Each number is 200 + 20 x the weight over the matrix's rms, rounded and kept within 0 to 999. Layers, rows and columns count from 0.

# down: layer 5 MLP down (transposed), 1152x224, rms 0.0326, rows 1128-1142, columns 112-223
# up: layer 5 MLP up, 1152x224, rms 0.079, rows 1129-1142, columns 112-223
down1128,205,225,192,182,215,193,203,193,188,200,199,171,211,206,208,213,194,200,214,214,179,196,198,199,203,209,182,205,216,224,203,202,172,165,198,188,177,203,226,219,196,207,215,211,204,205,199,193,184,179,172,193,225,182,198,219,206,213,231,222,208,205,201,232,200,162,224,210,191,198,204,203,204,192,218,226,195,192,223,218,200,196,218,210,198,207,212,191,201,217,189,188,232,197,187,194,185,206,201,219,219,209,203,197,217,206,209,217,200,229,216,190
up1129,160,217,209,178,196,209,166,187,211,164,258,231,188,180,224,175,234,192,176,209,230,175,197,194,218,197,194,216,169,199,179,186,172,180,177,212,186,196,164,190,206,158,186,247,214,235,257,171,215,216,248,192,164,215,215,201,204,191,207,245,180,208,202,211,146,183,237,220,195,215,193,188,203,174,214,202,160,236,216,211,190,204,154,213,153,227,206,257,180,217,211,172,210,218,184,221,232,182,195,199,206,195,188,163,168,211,203,210,202,169,181,210
down1129,186,219,218,200,208,207,188,183,225,199,204,207,217,210,207,220,176,211,197,194,205,210,214,217,191,220,190,189,226,218,224,189,172,230,194,203,225,181,233,225,178,189,188,233,209,178,206,194,212,190,179,168,195,209,229,204,197,187,186,230,240,213,168,187,190,188,242,212,182,234,197,179,235,226,194,198,223,195,223,177,180,174,198,154,196,217,198,200,171,187,209,190,184,212,189,206,241,215,181,182,185,208,197,175,186,194,177,199,221,190,205,204
up1130,194,216,164,214,183,247,204,222,241,205,173,230,244,195,191,226,213,209,156,182,186,215,169,190,208,191,203,196,218,185,212,168,187,229,170,233,231,209,232,200,211,208,168,203,232,205,224,172,174,154,225,173,231,181,176,228,212,164,193,171,219,179,202,186,182,237,180,201,159,190,197,182,204,146,219,175,179,220,208,226,215,187,198,203,184,217,214,196,210,225,214,173,211,216,195,188,181,210,229,227,212,165,212,235,206,211,175,207,181,180,220,226
down1130,147,220,203,191,239,213,205,212,190,226,229,210,196,195,227,195,201,202,160,196,173,180,192,205,198,179,211,179,200,203,203,229,190,240,221,206,188,198,215,214,240,178,202,184,210,178,213,170,198,187,167,196,232,198,192,236,192,211,183,216,194,178,187,232,166,205,199,218,177,206,243,201,197,214,173,202,202,193,184,204,223,184,183,192,234,173,200,177,216,214,191,224,195,204,197,192,216,216,222,186,181,198,195,211,238,232,184,213,183,215,213,196
up1131,240,197,212,183,189,199,208,206,188,217,178,183,203,201,195,215,192,211,208,204,215,193,203,224,187,202,195,171,208,193,191,215,187,196,201,186,201,171,185,201,173,220,220,196,220,189,203,203,183,201,201,190,194,215,198,192,181,238,192,186,179,183,209,193,204,226,211,211,185,205,202,219,219,186,206,196,216,207,203,168,195,228,219,218,188,218,195,213,184,214,198,179,215,172,165,199,183,209,196,180,194,196,188,203,168,219,197,204,211,173,166,197
down1131,210,185,215,194,176,220,226,178,184,198,173,197,202,207,194,199,179,227,199,197,179,157,188,179,165,200,192,231,216,216,152,204,169,205,161,188,222,192,217,175,207,200,166,206,194,209,205,176,181,206,203,207,205,215,204,207,193,213,220,208,187,193,205,214,196,214,236,198,206,190,202,187,192,212,193,188,236,202,176,194,203,190,198,204,187,188,184,183,179,223,152,167,204,209,207,235,187,193,210,188,180,167,197,170,223,229,200,194,181,190,196,179
up1132,199,189,215,194,189,217,194,210,205,192,195,220,187,205,199,194,163,198,197,198,192,219,207,205,194,224,210,185,216,193,221,189,202,206,215,195,200,220,219,185,194,181,199,187,192,185,218,194,201,221,193,192,194,208,208,192,194,192,169,185,206,199,191,189,181,193,198,188,214,211,198,186,198,196,209,203,212,205,189,203,204,182,179,211,207,211,212,222,219,195,207,193,187,159,188,182,196,190,212,195,197,191,189,206,192,205,239,189,197,200,190,194
down1132,188,190,177,201,187,210,201,204,200,184,210,206,181,180,185,207,185,178,198,189,226,238,195,174,205,219,201,193,223,195,224,176,195,208,215,222,200,201,224,197,199,187,203,174,232,194,159,190,185,201,175,179,201,202,197,229,203,199,190,193,190,173,193,195,182,207,203,210,228,222,193,193,218,200,196,204,220,200,181,200,203,187,209,193,219,223,201,204,203,207,218,157,227,192,174,215,179,218,196,162,206,186,175,202,200,199,197,189,201,181,186,205
up1133,200,237,201,196,218,208,206,229,187,222,164,208,190,222,201,196,216,185,192,201,226,192,177,184,218,197,215,214,182,159,231,203,197,183,202,208,204,215,129,197,188,206,201,230,173,224,216,221,200,186,209,183,206,223,227,191,199,217,222,222,188,189,215,200,230,200,207,193,183,187,200,192,206,170,221,219,208,224,188,198,212,187,210,196,214,221,195,202,185,211,212,152,156,227,174,225,209,195,228,185,149,190,215,239,223,231,213,163,243,229,219,186
down1133,212,213,218,204,196,194,206,209,192,225,203,216,195,192,200,216,213,207,182,200,213,201,207,203,199,176,176,184,234,193,197,193,172,205,200,223,199,216,198,193,212,190,212,202,187,195,204,218,197,203,208,198,210,201,202,182,195,177,203,231,213,219,227,208,192,209,253,192,204,212,215,192,194,189,206,186,210,172,221,194,210,209,190,184,208,246,186,220,207,208,193,205,209,193,205,197,206,213,220,197,219,208,234,230,197,198,193,206,183,223,183,186
up1134,208,209,209,214,200,209,178,175,222,191,209,218,199,169,194,200,214,202,184,194,177,210,221,181,191,188,187,182,169,209,219,189,170,201,218,209,206,224,186,202,232,159,194,193,204,219,185,224,215,205,196,199,214,171,214,190,201,244,173,188,209,210,185,197,210,200,231,196,166,175,205,200,187,211,216,236,201,194,168,198,224,218,172,183,194,194,208,190,181,204,195,192,208,217,205,189,217,199,222,220,200,208,218,183,193,226,217,213,227,238,179,212
down1134,191,214,192,211,217,173,178,192,179,184,189,218,208,167,214,194,192,177,178,201,200,196,224,194,200,205,210,186,227,188,212,186,195,201,216,212,187,198,188,209,183,184,239,202,204,197,156,207,227,198,196,210,204,195,239,186,197,185,191,173,197,180,193,208,215,207,231,206,205,199,195,196,201,204,202,195,220,197,186,214,244,194,216,205,209,224,196,210,211,221,199,203,219,218,214,206,188,191,199,195,214,195,204,184,189,196,179,193,201,211,187,185
up1135,189,210,205,199,193,209,191,211,199,220,195,197,213,216,219,223,213,188,195,174,242,210,196,214,170,234,177,197,204,207,208,191,193,175,156,195,223,182,178,201,187,207,209,215,221,182,191,184,191,162,208,186,207,192,179,203,208,171,202,194,207,228,203,200,198,233,205,190,189,201,211,192,192,194,189,210,188,203,210,187,182,225,179,209,190,204,224,195,200,216,183,199,198,198,177,199,184,202,194,208,176,179,184,188,192,207,200,204,208,198,196,218
down1135,185,218,177,209,181,203,206,207,200,233,186,192,199,197,195,209,186,214,214,198,190,209,218,211,189,201,207,194,222,196,192,208,199,208,199,170,204,207,231,199,201,195,188,191,205,178,190,197,196,172,198,190,171,199,192,224,190,207,214,193,197,206,199,217,204,187,232,200,203,210,195,204,182,218,209,209,207,202,193,197,217,214,200,198,208,198,190,200,186,199,187,202,234,211,213,197,204,216,207,193,174,181,219,176,188,211,180,210,212,183,198,237
up1136,180,226,182,206,211,176,223,216,245,227,176,180,215,202,195,223,202,182,210,195,184,217,182,218,197,186,229,175,225,231,211,190,187,215,198,229,235,180,221,186,212,221,180,220,191,231,225,213,215,183,211,194,165,177,195,199,214,197,192,178,221,184,184,196,206,180,193,198,204,193,188,249,200,194,206,194,173,187,170,195,225,198,233,216,206,171,218,189,213,195,192,167,206,186,207,191,215,174,198,183,188,173,212,184,195,219,207,172,207,204,210,182
down1136,159,199,193,211,220,188,216,200,205,198,175,171,202,182,218,179,176,168,189,180,179,207,210,220,181,164,218,187,222,193,188,205,169,200,184,201,222,216,235,195,213,201,191,220,210,190,221,216,234,202,198,190,176,216,194,187,188,202,233,178,217,193,210,191,223,200,206,188,209,208,196,224,210,198,205,191,204,171,225,229,185,186,207,217,207,176,177,187,171,206,203,216,226,202,237,201,216,219,188,211,210,177,213,201,175,215,195,212,196,216,198,204
up1137,181,180,196,233,194,203,201,186,218,192,191,201,187,173,198,200,210,198,179,189,172,185,188,191,213,221,196,173,223,175,210,221,177,188,206,234,177,217,190,205,224,195,185,210,179,203,183,190,207,195,194,200,207,202,196,210,191,199,165,202,192,207,191,224,177,232,197,187,188,177,222,226,190,188,204,224,184,216,221,189,230,203,181,187,206,215,202,204,197,205,172,204,200,208,185,201,213,175,213,194,189,201,187,215,200,224,236,212,191,179,213,211
down1137,192,211,192,219,184,199,200,186,217,198,186,164,153,182,191,217,224,203,168,194,190,206,225,187,186,210,210,182,243,207,207,193,220,226,188,192,176,216,224,191,205,203,190,182,216,204,193,201,198,200,217,173,222,228,204,183,226,197,216,211,202,232,184,240,183,196,211,204,214,191,200,209,240,191,183,181,201,220,193,192,219,187,191,186,187,203,184,177,189,228,212,187,213,201,197,194,230,197,186,185,207,196,192,204,207,233,202,200,192,163,200,199
up1138,189,181,194,172,204,222,224,189,191,213,214,209,187,169,172,212,194,213,189,217,208,169,214,206,177,195,205,178,207,208,205,247,223,168,179,210,238,192,174,205,218,175,159,213,191,212,218,189,189,190,210,205,185,213,185,235,190,203,247,178,214,187,218,202,153,202,221,213,200,222,203,211,189,204,187,220,198,199,184,210,221,213,224,183,192,237,206,215,215,206,221,191,193,190,175,202,215,236,213,195,191,231,150,218,175,202,173,170,227,189,202,229
down1138,213,170,204,197,210,197,201,166,197,200,187,186,184,168,216,217,203,200,191,196,208,175,212,209,176,207,176,178,230,214,224,183,215,214,193,191,195,196,206,184,176,202,179,219,180,184,212,236,208,193,194,191,178,208,182,214,207,217,222,194,231,223,237,223,224,197,217,206,187,225,231,214,204,192,194,198,209,210,195,206,174,258,191,232,201,183,207,166,194,198,183,196,189,213,211,193,202,238,221,193,210,236,193,197,211,183,227,211,210,212,211,222
up1139,222,221,185,201,213,183,207,190,202,190,185,208,192,212,189,209,196,212,201,190,202,209,195,200,221,183,203,209,206,217,222,179,191,196,232,190,181,231,186,225,222,204,156,179,188,185,184,225,206,228,185,193,241,176,175,201,209,198,204,209,197,200,219,169,187,190,211,208,219,213,188,193,198,174,208,215,162,200,203,222,238,200,223,204,169,181,224,194,201,173,256,225,183,234,208,232,214,192,186,204,204,201,178,165,229,172,201,176,152,231,212,189
down1139,201,175,209,191,170,198,208,230,203,212,211,208,164,182,198,234,180,189,192,170,210,224,183,196,201,200,185,197,186,169,197,212,208,179,217,174,209,208,213,212,216,176,215,205,180,184,185,203,183,188,194,189,192,224,200,202,192,195,200,246,199,211,205,217,187,193,218,218,201,171,196,166,231,206,210,214,170,197,209,200,222,228,190,181,178,221,203,180,184,175,183,211,229,199,208,195,192,189,230,208,223,185,179,173,205,180,184,191,206,214,213,193
up1140,205,223,256,209,191,164,193,205,170,218,234,203,188,194,179,239,208,205,179,205,209,201,196,180,175,187,207,199,227,183,199,202,203,180,214,232,213,186,189,162,221,184,193,180,175,189,226,216,210,199,231,159,185,226,229,222,226,195,243,211,169,206,159,224,193,199,178,206,179,202,174,192,228,194,168,156,195,227,232,203,195,204,192,181,231,199,170,179,189,207,240,202,222,221,211,191,207,183,214,199,174,220,238,234,240,184,206,202,188,174,211,146
down1140,207,181,227,189,204,162,180,173,182,249,208,229,192,201,217,191,216,204,179,197,219,203,226,205,223,194,223,198,201,202,187,164,192,179,198,211,211,202,190,203,193,196,207,198,177,191,175,199,207,220,213,167,191,144,179,218,203,172,190,208,208,234,203,184,233,204,219,186,215,228,200,189,192,185,243,209,204,177,223,183,189,174,188,175,201,221,196,194,198,171,217,188,202,191,182,206,191,204,168,182,187,190,208,236,200,204,203,214,201,208,202,186
up1141,162,182,231,261,230,169,184,271,171,220,219,150,202,202,201,210,174,207,229,212,236,189,229,160,179,229,216,224,183,165,218,270,170,183,200,221,198,198,179,211,177,206,190,189,221,193,198,217,203,211,215,213,273,188,214,192,209,222,258,261,209,182,169,236,289,174,172,205,255,163,210,182,189,156,223,254,181,201,234,167,198,194,161,228,200,207,187,216,207,209,239,186,211,239,176,193,204,200,183,172,205,233,205,173,138,137,178,223,199,197,198,236
down1141,176,204,202,201,214,194,199,184,218,223,222,187,190,218,171,196,183,175,184,218,181,209,225,209,156,231,215,216,232,212,202,210,200,160,218,175,237,228,250,224,236,203,204,204,184,163,227,200,180,175,189,199,202,164,216,165,186,214,188,213,231,167,183,189,216,183,201,201,197,205,221,228,190,228,185,211,219,189,214,204,186,197,160,185,194,180,267,217,237,207,152,191,229,203,178,200,195,171,230,230,197,197,205,177,197,177,158,170,209,208,186,202
up1142,198,139,189,224,193,190,222,187,175,170,198,232,213,212,164,225,194,210,211,215,215,198,180,216,194,198,214,207,189,197,214,210,169,156,238,213,198,234,218,204,228,188,165,179,214,205,182,171,180,171,214,182,179,201,195,209,232,238,232,220,234,188,201,188,199,192,209,212,217,184,196,193,190,222,183,221,197,218,217,214,214,186,226,194,209,204,187,177,196,187,199,203,166,171,215,230,193,253,215,227,197,204,205,197,188,205,216,160,149,161,216,194
down1142,200,195,232,212,206,195,200,182,188,185,206,168,203,180,230,183,193,204,194,188,185,136,197,185,178,214,194,223,228,225,198,162,190,207,207,223,181,220,194,170,224,168,210,227,184,168,168,221,213,199,235,179,200,190,190,198,167,212,230,177,246,172,207,212,187,224,220,203,201,235,207,209,236,173,209,192,217,240,183,250,216,187,177,218,223,193,196,186,192,232,198,196,177,221,199,198,199,232,184,190,209,198,170,197,220,194,207,177,183,184,185,200